Each number is 500 + 25 x the weight over its row's rms, rounded and kept within 0 to 999. Layers, rows and columns count from 0. Numbers have three digits each. The size before them is the row's rms in percent of the matrix's.

# q: layer 20 attention query, 96x96, rms 0.121, rows 0-64, columns 48-95
# k: layer 20 attention key, 96x96, rms 0.124, rows 0-63, columns 48-95
# v: layer 20 attention value, 96x96, rms 0.126, rows 0-63, columns 48-95
# o: layer 20 attention output (transposed), 96x96, rms 0.33, rows 0-63, columns 48-95
q0 085:511502514517535511489506486502496522534532479455450465513537489516507485524504509486520494475473451482513484497505480476513514561477508457492534
k0 088:503510524498536546491528502470483534544487494500475459493523474520570497454531494492534521499490461502497492501477473497458488522484475492469501
q1 089:513523515471462531486462528521495535475449470499503532496488534507541480493490454500466512479516478502576491500505474517515528490513503502473488
k1 093:515531494496509515491490444540462507503541483493497496552504546508480483523516508486504531494503505530519492485544509547543493461519488481506483
q2 085:502517504515548517507480480463540451540526467512512511456487488548513452502511483485518521535480529515478490505481472512500505499483497476507492
k2 089:483488512522533495534559476490507497518491496490492468476488497543534451531467457510541469498501496472490498501496486478481481485450555494529496
q3 084:459506510491511493530472482516495470517480452514517497509523520541522538483517487451466453528530511510477503517494481481552497479533471502542546
k3 087:489478564495490460559526528534502502526475495521488511505516465528499519496486506481508467495507465477466499511476490465483485459496504490516487
q4 091:496467548519462547484491445536485490501489531496496509489522519528471524499502516462485508509498524501503518509484493498483487483479521513476456
k4 086:497495484483433498500478477515485562476489563478472524477500528505524505509508521452489511509519489489528503514455507478522506469503549488477479
q5 072:503525474546526496515512501442510452536513519484488487496524467468497478503513509508554528480538484527517500550516469525545442505534528469493493
k5 087:524514435490474523507475491492497477458573487523489514530495500466480551524481479548553474474491483543529501539464528535513497518479546472459491
q6 102:502523520540479507484485488515477477463530491488508603452477444515505485477532495482477493477528494528434500476533510485460514511531482480496500
k6 090:486522547527474493497511499489424490510513518535503525486484485485490515525545461466495451512519523517434524466502505509502513494497533521499522
q7 088:514507514455532524479502485534518488533462510483528498508500498499470506476511454480516543475499529446452484487495494505483483545482498512480526
k7 085:539515496503501530490542516505466518516508518498517470479540505486491503483496498507529518481533554475470511512477526517510489493506555487486541
q8 077:520535458477480483489550502502462492484495492522514473514514523470506509516457493522501498437529471478517499501500489502499490452468537500518526
k8 077:546520443491495501461496479481508466515513445483549493504499511488515522520509550511518490504548482491529482526516504472522480516510490490490457
q9 098:475497481470514492520476489514463479475487477468536548463481514516497476499508506434530514530432498512503492489484509497462528486489473462512509
k9 091:499509495511513526535535457525474511515483465471535495466503489462487469542507488478474545485503539507468498523473490519498500520491496480546507
q10 081:502476503491492520466448446504447474497541525502507513517513508520500446568482524482463452466494489480539519509489469522473508516500496471488444
k10 080:479459532524471496496506473462469510512470490496484479495526507531506473540493534469466501474492523520484513522524469494494486519519476428481506
q11 085:528525505513514463497530489510490506512508494517477496512495519517515520464449487495460485468518515479479525463506507459545478557536474490486511
k11 093:517524496460441497471497533506489515480489452479490510519505510485489550507488527543510491538489506514497507473489529485523530515490501507492482
q12 086:463522497504510517495505486526514497469461512522544513502553533516484504520434499479520444494521514513510507500507504525552478514499556520509461
k12 084:497519479511497520474484448571537491479482481478506492485514471453448496504486518539517509512503436502516497509519511507507522490491488457533517
q13 087:513505472534494469514513497489535457496489514497543485525506491520494517462509549496528498479513486509494534503488470519541520468471483490584517
k13 080:524512440531501451528503500530520474490525494516551483517487495493531483459495512506547480475497486497478503523471510511502495461499494481525517
q14 086:512502499531520481489487500496560493471512494488522493477528510520482500527552496516499496490484503506478459498479493517499474530509497537516456
k14 084:536487510537515518484506524486528449530478499486474511466538496516502484479523490492483501518516491476474494469520468529502504484486461545494531
q15 088:515504520567518500524493488502507489465487497466477505501454485502458466511489465538440498495514486467495536481538525485493498485500478509464500
k15 085:503512533517511487478518494421538534459499498480511501482523500538490481478472481470518470544481499496472512513491536460515483470517504490520491
q16 088:526535516535494451572484535493474505488539494503497497483546470488517493478548477481497493479471480486482530534528530466496531477487498522517520
k16 086:546520488490479478565528483560539499449507508528504521473517478476492495492539448470500508475547493537483479486501511503442530505469474537480518
q17 086:504491471521514474493521495531496511513440490478495497451534492493485533484482487548509493501522530533501461462493486530545476510522488507508548
k17 084:505497483526511481497469503529469484494457519525498511499527464489482503501493530551526490504520525548491467502501467524520491528513451529458518
q18 071:522499478529492474524511464491508489510551499429507501488487527505482473506520495506539533410503528489524496526524473459493503461483528463495484
k18 074:534501483495511532516529496496465515502536509431526524458507482513467482451505502507542519464554524467545493506482492474504489484507515476471476
q19 093:468487464458465509507498455520515500534502456532548510489507535489491538495491512517493463537533521560477480511486442506501465543501455550492464
k19 082:497503509466507490476484500463484492548497507528528508500487493501501490544452463469472472484510514494486468516491478480527473469489465542502492
q20 080:481496541521506495516454495447450474464506476505506498503509508491457525535499520508523518479504536540505530547527503511506566438493482465509497
k20 083:437519447495482443523482468514489455455526489488484516470484528496467506499481479518484502494512512533476496540532511529525509510535518500478513
q21 083:548489504501531519527476477474513468511478490524526536483502501497478528524482497529507501499510486521435508499473474513505495510527511509518520
k21 075:541492551471532541494483511478495508481503462538485536506492500506503463506471443507483510487522500505497523561494498512523485503522560525443527
q22 095:561529466518543507491514491503468477484526459439496453525525498509517483498522488513505540536483455455485499523457496505536513512531467506499472
k22 089:545522484492466502504486465488480486440518466499509519569521492519541501545494506521534501545470473507484513529482493481515488520527457513500470
q23 078:495466493487458478468498516475471482510475463536450466495499533510480494494479483507517516502511568550486536474496468479486478541521477474474501
k23 071:495522502523451486504488543500473555505497523482473455537500536512459474474491499522495494526493527557458442471501500510480510490576504496447504
q24 085:466481532549510486478517517475536521492493446509444466532484528512520534494469506514533481470470503476470510466491512510551485502485522520471493
k24 089:457514448519457480509443495505527494463549464536484506513494507500496503444493543520509508488476487486514486507517529548523503518472523498476497
q25 070:480542507511493515501504478494498506478520485424452508523526545494532510514504468501493510468521490536495509503489504544554465489528522546515507
k25 083:517472551488515539480517489471504514516494534498497492457522494556526472451533483498505495483506482474495512494486473515516526497516485476528521
q26 085:509558487522513475484488501474482504556520500483493462540517490520522518551490515520499521477501482499480514521446497494474489537510466505496471
k26 087:496501502511471492511457507492509556489537469521498506521494496548514510479497481496531518477468462499515535478511502515495503490490467451546472
q27 083:458491499490520470569492499487507480532466518504500480532496508515501529475482469546509492507469447535499480501497485512527544496489552505507498
k27 091:490522492438487505507477483521528477479528484536481495514504457495492530521465511527526492492501477501537494520480513516508543489528569484475462
q28 090:451483487463536446521506482500484468535471511524509504490516473511487527532508542490499505500499473526522464479478513459494454493496482476434495
k28 091:486463534474520506541510494454451500497450529476524470516471485506487513497496488523506507469480481484470464506466513518507515504509509489481513
q29 085:476520491486522488507503524510480514491490481469518520518531487509551496515452522506519439505532505523491483507537508502521515491507481517511518
k29 084:487452528480537477525474495524462526486529488481534530496491461512464505510479502519537468509541466486503468469491504486469494477476466503511520
q30 090:503538481442534515474546495517510465574505519495501490494477469524490472532532470506480516514524527492504526498497476486504463507512498459521502
k30 089:557499546509526502530452461508471469525539508500476482526493514474482516515498567513518477490540476505519518526472503457496479518469544486500444
q31 083:513470488490476516484487504525507509457462467496533477502506516451525487510464448468510460480470562514534489547507457513527471469518523494509522
k31 088:533470503544526518494567508510475493531473496490525452499504518537488419494506462483477498486508545501508483520512497514501445474538490484489502
v0 072:510489503460534489486462488509494526516524520497474474464485509456512542508507539526475523466504479511489514458489489514546493501530483484508511
o0 069:519477502513523509541524451493498469450496511503516501542506503495497459468509477493479476495446532531537528508506456477508477503501504472522503
v1 074:492501470508499498462501482499508539468440503510456523495519473493553484505508489495530488478519493510457519504508445511468480461458516495505530
o1 066:496513466489518487506530507531469488504522461486506531523496471481545425493524478493519508523440493499485491489509516523494609487510488487497485
v2 074:548492482538498525498488474475514501520521485497527475473484484549485480463483467544524497498477461441481531484498518533485537492547519480506484
o2 066:519457511470516531478511493471527486486540541522483501471466492481506496501497521458503475532495558536515483540535488501484494525489462491494530
v3 082:485556519500533492466485484548458505486524458500517460515492522505519484513527521509533518499490537520495513499501490516433500495479510527495508
o3 067:467450483500488565525507485503484459493499533492507519511506476512505499478555497539528525477513530494459475484491540493502509504491492542515454
v4 074:468494485488465463511518508503482483478549550513525449519490515473489489466523516493444503486513454493522548505497533503477489474496504489498483
o4 062:487474507484497529533466503522528473459528526483417523476512484453479517486497484486508496506480521509511507505452497497475481519505508490517583
v5 086:517495495512510517531483513498489503494493512511503501549528518496516516482478518523504477447507478506471459509474484522509532501510484513489455
o5 078:495460501464493473487497500527491527476550494494480516504482482483535505549481498482544447520535521488518521469533479497531487525509483556506478
v6 076:515490501446470528465511529507531505547533498485528499506510454490512517531486489460464536503506518504515488507441547475511489492496453485519488
o6 066:507489532561506488542491506487527541493480508528482454445477515477484467479505511553483477509531509507490504533557448509496468512511549482485481
v7 076:471487489531516529496521513555462546471516487491528533464449478484513483475501540472476501478552509514505525525505488490485473486492502492515530
o7 064:508486470502488467466530482477496472477492505499515487505519518491492546515527497534505496534484483520498482501502488575483501466524501546491430
v8 062:491528470512523498473530541456478532483463505530507537530497490531506542492494513487541476462492466492512472483478493459474513531512466468450483
o8 061:490473517477533502515507503522516433481526497498481520468459520538467469490508542527509503507489515499524525536538474509475506475502489480507499
v9 077:538467515533482497484536491480526489549483463477475499511480558476523496526494456483527529579508523511501482473487503469486517483513505459469480
o9 072:480501492491436521511487519516502486503472496457491520516498460486457560517477520493472496454500450482488506537559543524489480508485509509506496
v10 074:544545492548475539483510483494492492475499482489496533463515476529496526472500513485488490521501512444514458475473464496522519491538501443495506
o10 061:497447510467478510487468570469493486462502511500521482478480532471486511505468491485495524485471532550446545558481504519493486514525508512554525
v11 077:463492532494476506533449464498542454499492476509539482492443476515533460458521494498477489574493527497499497517504507483524514512523501493524459
o11 062:499495481517525542471498494473474537497501515508472488527535503500488525515509508493476540497535500488470440462509531472483456456513507456508519
v12 067:490474510432528529508509481523466525492508503528507480498503504466545507538544500523530512537541487514476477479480516510506464455509491489491523
o12 060:513487490557452445522506527460516460505473475497477511514492529480523468490471517499492503480524454486475543506475459520529493522562488461496522
v13 083:520496488485474506507447538497506499468496512556513516534507478496532472504483565481482456484527493517518496486466498455517527498489489533498454
o13 075:513470506491537498529467521484549512507525566463484492458518465476518492514544495518472508505518521477529502517529520501479491470509479504481548
v14 072:521498469481522461488521497478493535473528539523494492530496473522485457481511476500486514470479488513504532533524513484493479449506514496520499
o14 062:498489487490557564482504490528478530499487495509518494459532478504508489510508510482493500506502515484526445485531457490463525499518526520505483
v15 094:488458525493478477513497502532514457478491481506501512480533499463507518508469476536530491471478481510482485465458470484557542500489489514498535
o15 073:525493494500537490486496475498517527495542464533495503521507502507495460504483497459477472501512494480505496566453515455483516508469515498500522
v16 074:524497479475480461507495465473496483516482536507482502517486501459482519455481507520506500562507524514553482441489486501502493537487505539523533
o16 065:421514517473504525521495482508466489516530485498518503500494511485495533483485507518464508473487461511535527546480504448501503489532474516474512
v17 078:522533454467503497505509536488471488471458508514495537494483501523512514521476451551544464518452523492478462478495526478478530535467507465502482
o17 071:486498521507519516457497487520532506520519448478556495555502507497510429451498494477495480468493500491513499522524506502519518476514512509539518
v18 075:482487511468491538511460521507493528515503523484521492501539540501470515509540499511504493455490443488516524464525498468555468514521485489523478
o18 067:477547503537523504511496486515493469447480463482505492478469475467533493492479443522506455500451511514531470524545500526474508531511476509487528
v19 070:511530479533525504493524505498524523483477469480502517498459508475475505476517525519541524547523505482469484502539505493482500507487509497516485
o19 059:483483506479501480497514525482498470481516560520549478492505518499519524529512494513491510520487430468491484528504483544503473510493523500453473
v20 087:531520519507510495518520461495494479491543500492510487513503515479509512514506505488496495440489463492470495525516476486490505473502508587451487
o20 055:487507498510508534459490468514488464491502532478494476496499494528495510505470487518525466511537497519523543497442450493509500538459503468524518
v21 081:464481512521508469491528478537457550474518534508494465513558520533508480507497495564529498498497486505468491489495518513492495535503488541500553
o21 069:513486492514480505507527508506513476492485500509530479499464507560506478499534512496486520542503484501487508519494531527482501502455506515476527
v22 078:482514490476528473463527505529487516523478528492465497460481538482506507500497508482516531491487506472534529532524505536445465460495445508497497
o22 058:490498518521494536491525474492489507499521478472495540487532490538515485463503485481527489505477506531431515508542450500521473510572520516474445
v23 074:480498497517463503492501510536514501532441503485495524486442502525519523518520501501508539544516506468499481508551497491503505523500504469497511
o23 055:476531520499530493488481468485497481488516471499536524513508464474465536518464516533498525513449471535508466484536501519477495467501495495513508
v24 074:486521553517526484488453500478489542487484502549473523464488451458512498493525501444512521489443502497533515494495517495531539479523539512545485
o24 058:504446491514483506483494510533498511544487502494467494503505525524467525526477481517522484498489525462472462544488502547462499470491512483456505
v25 081:538504507520506505475469509478491454530405479522518515494480491560505529537494527487486514488509523515525484522487497492519537554533479462521468
o25 071:479490520532507503501488489508510530430514511513479502496492502497486517476506514494543512503539490502463489476531535499475511401499509473505496
v26 079:548526502530464497494502467495515489483464484529507535487513499518511479558493464476454508476507487518491492504477508482509566520486508518494523
o26 070:518482536526519514504430532514471523539532485518489458532498505489500494515489554486539517520530521494456459504464529553512483461474494495480508
v27 079:487499517459552500508513542499518496473536476525506497501522467478454496521507440512424538503514491497526530492487505479503451464495529505485456
o27 069:516503521532499496495473471491478511521483515502513456488460531522477519485485506426462472500512494453485536466506548515494490518470506493466515
v28 073:497504507501467539491503530535494500504504521470486502497501456502463449450518482512537474511502486484530514468500506489476483460542474485522514
o28 066:504512492476490513514486534487531495495497486523483496504443496478519512497550473521495462465505492507520535477514526520460535514478489502476507
v29 082:490488502492510500530497524488511504439520505501509506479522484472479518534493506471443501509488498472517514528510479498494514511534540498520444
o29 073:525511504526484536464469501521514522508494461514515439506547517461491472499478498495520522486497506505485499507495507540536476545525503513446497
v30 074:493505470505476553488499509498528548516515482520535518445458497536495534551505506487532482511462499475501482503484514518530527495533538465542500
o30 062:520506486483519468488493500502516448508490505481491478481463518483453500478509552494497515495520500500546495507473469496506487473491487495481512
v31 077:516475496471522528496501470488542485499469518516539492504502516446485492500473498495496508525519446543500540521511519485507511511526530528511531
o31 061:482498448506509505510493503498491492496501500461521509471507495529537522484469467452439509511474542488566483450493484512513468504503530514518485
q32 085:471484520544484460507553504519492517455496507500488512525487509448511482505509493489482502426540453487508519480518504506451523505458545476514509
k32 094:515541476504476487473493504512532459485507486477530488487485515462498450490509522530501492501502482534523527478490488495533511500508477457531476
q33 087:540476491459489515508486507506500521504538481453529518477518511448528451527540458500510555473492509513543495539534492534431485518493521493510514
k33 093:528486565474520523517517524494494462514538508475512502483518479545473482482528472462474541486523501504511487520501456497454495477503504514482491
q34 086:500495515496523544503505477496471498504481450506485483495520489502483528513512507446497547497527462517506472561516442536494491508477474475493466
k34 084:501509480474531503472474495489506517473509484491477511487527508481511505539468490512535532513503474471531472526525506569490472506497506488518436
q35 075:508517504464540469520560475495494489453480505478484507540510567504503494487488483555503542453482448521537488461478493523515469491507525487526506
k35 086:547511471560485537463502475496531488454489516517525552502538520514479482495491548485461509504509480521501470479480470465537507464495516488512478
q36 088:468502486518456480520490509479478524465491538476528556448503515527542520535420514487503471522495535497494500485497503465520487478532480498495490
k36 089:484510484489538533526492512529444482476510498488531523519486510523512545508485502538525441487456515505471547475535512505513516455495488489501480
q37 084:494478486512543514484510417518494478494502510483491529490491487509488498533522519518486556527462475460464510495461512464468510485501519445486492
k37 078:461499513501530559489532513490476463477497529481518516496550523522530488494494509486504560500497525492499524488494488508484448479513530510476490
q38 103:467486498553508511453499541501549470557476509512483474502473499523476476476524502516501492513477516495499495470491502474498528480454532500489538
k38 097:516467508481477463528533523475520524526501513518476493484463496475501482505456533507498504491508507493489481492495510450488511509492583495544550
q39 088:515478451499524533474464538522514479517480497501525517472526514487474499445528498496538450509455545530507497449477500498496547490489476483514487
k39 087:523475515519519465545547543478459497530500510510482508492540486490476475502488452526469496493502559482490511482490460470488517486513487513489488
q40 100:511526497486491478476522462471483493448509471523522472478513515535509515534462521473518498482536509527486502522520503482488463509529465474522470
k40 095:550565479516523520470483459543494453456522486575521512525490501500501510521512523511472491509526455513461504499504502521525500492509474489490479
q41 081:515483476503522485505478509537477492486467499506512530495471488493490547514528511516497502481541561504457468479492559451526512460489518527482502
k41 090:513476513521500464517466486539466501512501553515482495520535487506541511485522508468535487471484458510454541484464506482490536469525469513483508
q42 083:505505476504532494538514482456497517546475484501478540533466470483488489492531503496542487556537474484507513453510524527499512497547498473483450
k42 081:476530453492534530475460472496449527536489484523477544541530483496491493511488486495512478498482481501524516488508524502471507548482475496519465
q43 097:521474502494518520479448495501475478511511508544516537505458506561504521486494491511449461517520489511474528512534526487521534473514480498506507
k43 104:505475496477490496509518500468470553461522493453522498486450524513550513492476506513472495489535525484491469505460499459447488483537512489491496
q44 093:523523467529519506509510497482498444463491516523553527497475486546503463471494480499518489497487482503443515491501496511547538454517534475539550
k44 099:520554469540493488457469474496510496479488535499530505529495521458499512472511523536500495504494476534498525492486530524511523504512497509470520
q45 077:484486506528485485444522475495503517495492484507481475432482507442506501491525553481506514521464543538468532480496492497512540516493510538495483
k45 073:541442524518517442518529525505481527529509445506533514485487538476512481499489483486513521474501529522495556524505476535527470509499513545455490
q46 080:510475472492516460489513482474499481509544454476514528528516479455454433510518511506547513505554487476497535499520473473492539512499465495538471
k46 084:495511488481531525470478480511489473550499486494525529531514500463487490442502504526519506505513484513451518512514475474497549526496493498542494
q47 098:463504511452498470552474526469499464481531513506521514515463482510501485516522471451502545496535444514484484498516473483484504453533519476534499
k47 089:513531509501481514475456514527505498486465533488491474532511505454543513506512482483502481484539453522508497444484512565501506477475526515523539
q48 109:470524516498472502504498536444458492471496503492474535522458478521519567509481490457463473518493502537484476521533498497509515434527500490545478
k48 089:491519514481498457508508481477480487512491514493512496508503526488472511561515489475516443491518503463529506464512498511448514479530491521524501
q49 101:502556529470526518476533497520537529509454504482523467494518533479448487500507514487507474520559533502509492493509470524524434557521493534495501
k49 086:512488517509489512469503486508533534459441468509480523500512485476460500542539496462478490529502515498509491484493497538489496506460503546515453
q50 087:487471517512522476515521494497490473490537479479503473493485474503521504478472516492493478531538475492512464536505519459502482486447514511544475
k50 083:450518479505495517480473475548514493475482497536486458536502512530519516489465521458490490581462493459510494518485503523531521509499475510537545
q51 084:505509478491529502509454464466452474476512448514521510525493514533515494530495519456458499511510464521515492524490453495532511460522458475522488
k51 089:509530471502533498505515473479478434519528457501528540487515518539508489519479475504485485498531464507471501544485481499510480451478501514529487
q52 092:502561480494465499505466531519490488504496470546494545451522483492485519469521518498505553526447485483501509513530489507519520478532525521524505
k52 085:481472503517492486497478496521544522488529502507481516486504487495476492479508467500526518503478435468501515465500514522487480491504555526451508
q53 092:475524488525497504504490507552548519512497524495461486480475527457520485464506509502481478490454508460532553497455485461537500517475544471469514
k53 087:502487478496513503499481497470532518480483523523541512494510479512505486463506520484513520453454515501537528506532480414492471514511533515483521
q54 085:500506450505535482496485456516515503505542492481501506489495481476503522521508500529521496499558526476509486509523486506487500506524443497468486
k54 090:519505522486532498518476518476460470493498469506511473503492466523482515496491476493515523442511502499520482527530498444480512535531454499550500
q55 088:483494515492529537497464516494552521523490471513499494543488530503507521494484484504526480515482510477522527456490507524507492544483472483432506
k55 090:443484512438509485550522509508503505482503475519475518566543514464521509552484455528532501460464515462464507506465491471503472535501515479487504
q56 088:510485496511464562476465484526485495512510545518503511513531510517493496486524515508486492542471550513501505485435469518530475521493516514488487
k56 075:497457487504444533486510506518503526551547527482499515492507499485532482506508519509486510509471563483501490495495496508507486489518496476490483
q57 090:533529489516463522504459506482515522510557458457513496522561532514490496525488485470520497453500509517513474520497474527490521499490501495537456
k57 089:496510512484473536488499510520495515485511518476487501516505514485455521504531434531492528467532509544504480527524470555498475518517539500510485
q58 090:533472513494493461529515487464475517452535468505499543460490474492445518482518528486491497507516463525485517482541491491474493499523492495533484
k58 090:485526516539488535489442468530495487498479495521505488507508514471458478494513500513505507495494483522521522510495511466480544513459443483502489
q59 090:513522524464466481513535518493471498469493490510506469552528523512529535489468508469491481449544498533497474545541495500520484496523489476514469
k59 096:532504461531494473465444473502533481452504496513489512508482537474489512496490504489482490531528489526517502506509509487545524507492494458495484
q60 116:506485495518524524515486512534574493531469496501504488487516525497501474480514489491521507512467500455504479485456497520477536526434519516480502
k60 102:514493496493478493499477557491484471505493509496509508480487516498493459486523470482536539514472510482552484523507493501522479509515554490490531
q61 085:481516484485486526527524513500475503538502521486510447525474513525519503539525478543493522467494483489525473521480497535469470513529479506516459
k61 079:475506474456482505518509487508551495514490529529499501501544548502505531514464491473489501480468497507491497491490425510486487510501504492490509
q62 096:488497497543522527461480501470460487514498493499530509469464481520486553490494537488509509523500469525525512522495485488535526467442465518535483
k62 092:484476468445505488494486458490458491511520483538531495499480543464470473511496505503522531502475471511528510504483506533505494490480529481542523
q63 095:507447467501499528491486486495479522472494466535523497481510535520511570480494463483486487532475531515512494500505480510494527526497469529478456
k63 091:526454472503484521496490503505450498463497496523519534506467507521532526561456486505523494462520515488569490530514474483489503486523469480477462
v32 073:466484510522478533521487515450471456500486518480514538492448535480520529469459476510525490518504508471546518502475472499462501495516473530505496
o32 066:548522478503484492510483494514484488488467490514539465526459467484473476516539492496488489535483498492493473456475561504524497480493522516508482
v33 085:511494514484491495512503505472482516521508465488477473521533504553512511465512511475511494476472486537498495488517505510518464467511484502454460
o33 072:474512449489508501525531510491564461476469527502528507464495494491521503489492461490471501518511486479539539497480478466534510515493563499513521
v34 069:541469495486491502504512518477506484510514493489539466528551476498477484511519514487498512503494457525500525471490522477503515544486557460440490
o34 056:515522518508499495483495480482490451499518524504484526487442515478510484458486485444511499495502494492506519517530535503554474490535491506544491
v35 083:488496532460487474461451518526522492467522495527498495525477525485542487476490467509462482499541520517553473526512541504504504484541503519506500
o35 071:476511489501534480486515450476487521518521476520452515479515517504488519544520535494572474528482457527488481524537475504505525499452484510510497
v36 072:457509488473497428487498491503499487554467499474520503530496532497504476515537482491549494552487483465481514477468534513507496500468513451506519
o36 062:507510529503501495491488494527481520474523445526476553484457513510515494497479484521460481518480430528525517519499494496480541483516451479529503
v37 076:521505453501555518527479516437533518513558509456530483471489502523490534518519464521465528463497498513506525501462492480495481509497490524479523
o37 066:519463481483487519470469509476490549478490555528466500493489462525505515501485517493542476526548507485453499481520506486499481497510510480457502
v38 073:478488480502471469506543470469514510447509506483552496527505501527520500487439467455491513508510492529494504512513505512512508482520471501504492
o38 057:493476522495489472509488504484530502541501480477458504500482486534478482495511539522495502503511492493496507513451493497511502487510565478480511
v39 069:479516521483534487488509478430475505518497479535567499495495538494500499513506505443520505534455529504511517514500482518525494511480500480448515
o39 056:489477512504475536479542499499477495490534505513488509462479441468497515515527488475488470501498499498494454507509563496471513507526521499511495
v40 077:520512483508565464513517532460508523524463479495473459510505464489497494487509491490530509476457503554462542526518490471493480490497503475541469
o40 065:489514557537503479485473522462541506480531481498509487502491500472501508475428479478500479497527465497503484516459512505511469501492514492511542
v41 076:502498522485472501502506492501510468512462489531530483477506493488481456509492454507487550519502489481511496474508529467481516521491468537451520
o41 058:512471449518508481501492526501482507511534515501517443510527539504520483535511515498492490507536489526482487536522453495504489471532478491539489
v42 078:513497485485505472517476529508453511505492487514471511515485517522461497478521431507488506488465459521452503510485516511520468521466506484517520
o42 072:517517473487528491531486479467525521462507500490456492502542442495512489503492498507514544469491453522500472502536513527481475484555479478502536
v43 076:425489465483510507492530488532501508525532509513548498498475517451491501501477493538507517500545529496485479509457499467517506495510493533492511
o43 059:529448524513469507488487518475488506499520465497515489514492514535537471517511473508509463496493477487508503544483530538487494491530502506506508
v44 074:508474490456476510498495480517479507560523502526498476478504510495513482487491505501536490452492508502535512504521517527468511552496503463487554
o44 060:486534561530498503468513491541525511427482489500526508481499488492481534515504486467512452511469500561492515498529500492495530476500535481495504
v45 078:480535541469521514462495497500498536525510541505510508540483535474547471504541536453464531500505504501511498475481483494485477491492473503471530
o45 058:465447451493503515496517498504477469511504505488506544469485479520519515494486521515497502532528473470465540509525530503493519460452498516547481
v46 067:463499500509510486474513503480523518564526502535511530495491511468499491523515536523536508476510522463524522500519489540501528546473489446478528
o46 060:474495493518488491480490477481507488447535543465509491523500489523503502511516500521485488536461512533485499485521547519495528490506467520534529
v47 075:545476499505510465529506458511568504518488511501463474483522455477478534512506467523458507512519464493504517490467516463485510448477524518546463
o47 060:476508455510495507477511492498503463476518523491466487530481493515505497501515552542557486492551495530497513488489436528540504457475502525524527
v48 085:484521483525510465506508470475454506532496501468524490479484529491516508504521515458504499487456479481520530467475503504464506493494470514492505
o48 077:470459506475473479540458523523505440467492510492515523509467497505492528490553517515518514482508492514467556450548507506522521483494521480502481
v49 077:471489476572515492492480478511475545498529468478502465514454497499497502492473530558509446508485491457513503490480511510498498525469512552566532
o49 075:541497511478491527445508509508515475474498501459520516553466513538493506513510501498494528470446507508549485467509495491458537501513493462483463
v50 079:543530477470517490513464489480542496503528514494483539501478469500505536460503518485532485503484497520499523556528505493469467493542473502553480
o50 066:468494521511507503482492513526541510498482479495486469481517512505458475511445522505518465502505541488478525452478538458546520456453561526483515
v51 079:551479459468503488486489522464514469502520459508548497495505509511511477505512451487520498512448499470445522499466537503452505524451478440526513
o51 069:523520564521491461534497505506477514521519523517469508488530495470502483508481478510537502493540508505486446462536495503501506467496484513488455
v52 075:478504522487493487501532475510493480528479470504493493468503503542480530505545498446510495512480472480492461539508506464497511532498487510465520
o52 063:488485506533486544479403495475491526524504510489492479487531501492492498536448467488483488481543529478472493498480502554533494519499520495483484
v53 079:544469509496484480493484473495520514485545488474531468491534497490503507520490523495481542532495503473521517494469526520490493495530449558429518
o53 074:485507487501497515493539521496528484522483525537495469494447486496489518503553494520521483472544471506485518457526509475483489508484521504494457
v54 075:535484534524545473542477466498517493481490517538497493525462494459521525530446480507527496469462519435528528483491487504480482528466510497496508
o54 061:492525496483463493483523540491492512499493531486483494485468508519477487494515493507457467505490504512468476515529494467505504399536511546507520
v55 080:495497481515518496487522505555522506499501515531501499495442508543473502521508487487507516521489511502476514511516466524476485482544516460501482
o55 067:487500524503476478531540483474481538505453491495490505498521480488490502495498491543489523513455500506547470492474504504478515534521445516477518
v56 078:494478499509543525464491500494452481456493480518492519471453479584466523503498490526497499473527499524506492478547497465541537480520540504508477
o56 068:533530529524513461500493555499484507524526486512468460488517480456512509476488495487527542478486523527503481527506517558486495546535477528458514
v57 079:524551507509542458502499488459529522526493516468503515521546466488538472460508482496443512500491518452469491532523513528523507533514505527495500
o57 069:514466489519525517470503456506516529520537524504495484464455512507492458453535527489475489519536514482538522498496517439471528482447516509490500
v58 070:498537521496501515470479541461526481494522480513506484465448491529522507533525475458512517520476501498506506453473507544495494530483524481513517
o58 067:520533504531504486480517475464450524478493519500505532438524487449504513462506481515484505498550527520503493472531506427543503514535470489483533
v59 073:481480504477492497496495496481508495491490506521558521486535478521537533494532534533526469525495473529495498566470507514504473521458521499503524
o59 063:484481455500473496460484472536490475495507456516465540512479493492520502520512522464532471498492487471484500459522502482530503538474493475520488
v60 077:518503525483466482496478505509483506520518477510503449519481473566500513500477544511510465528506478527531526497521529450507503493557488519503479
o60 064:482494513520502525501505514537519508500495480526493493549497515492505455470552493446509543466497488482477474512450452526517503513467518476495486
v61 076:538482518488479449504470469486487507464516496525457472491501486500480496488462473488500504505514534516483520469486496476486476507522524458500496
o61 069:530471459504478538555505511523510539478545517478483482495496502504549491483493480494509491485484516513550495496521453478469528494460531491502512
v62 076:474575479504487547486471470474503519497493491459513495466510499520491516480504500460497473495453503506512522525496499475476488536522498503519504
o62 059:501451480495495532518471513532512500493508536499482492532521499476524533468522515521524477494525550486490473460517556468505503481461505481523481
v63 067:482541516467545506543490485493452502462521454512531494489486530525519521499493482532519499481504510504457512470536508497472473524506487548476534
o63 065:479457546501494517478502524507546486505487469510511478500555483502514465473469498469487519496496545545496504542512455449509464539503513501527482
q64 109:508507496507498509502483483481501493511494508504483482479485490502491472508519533470531486500524451479526485476514522482437492526506550498501508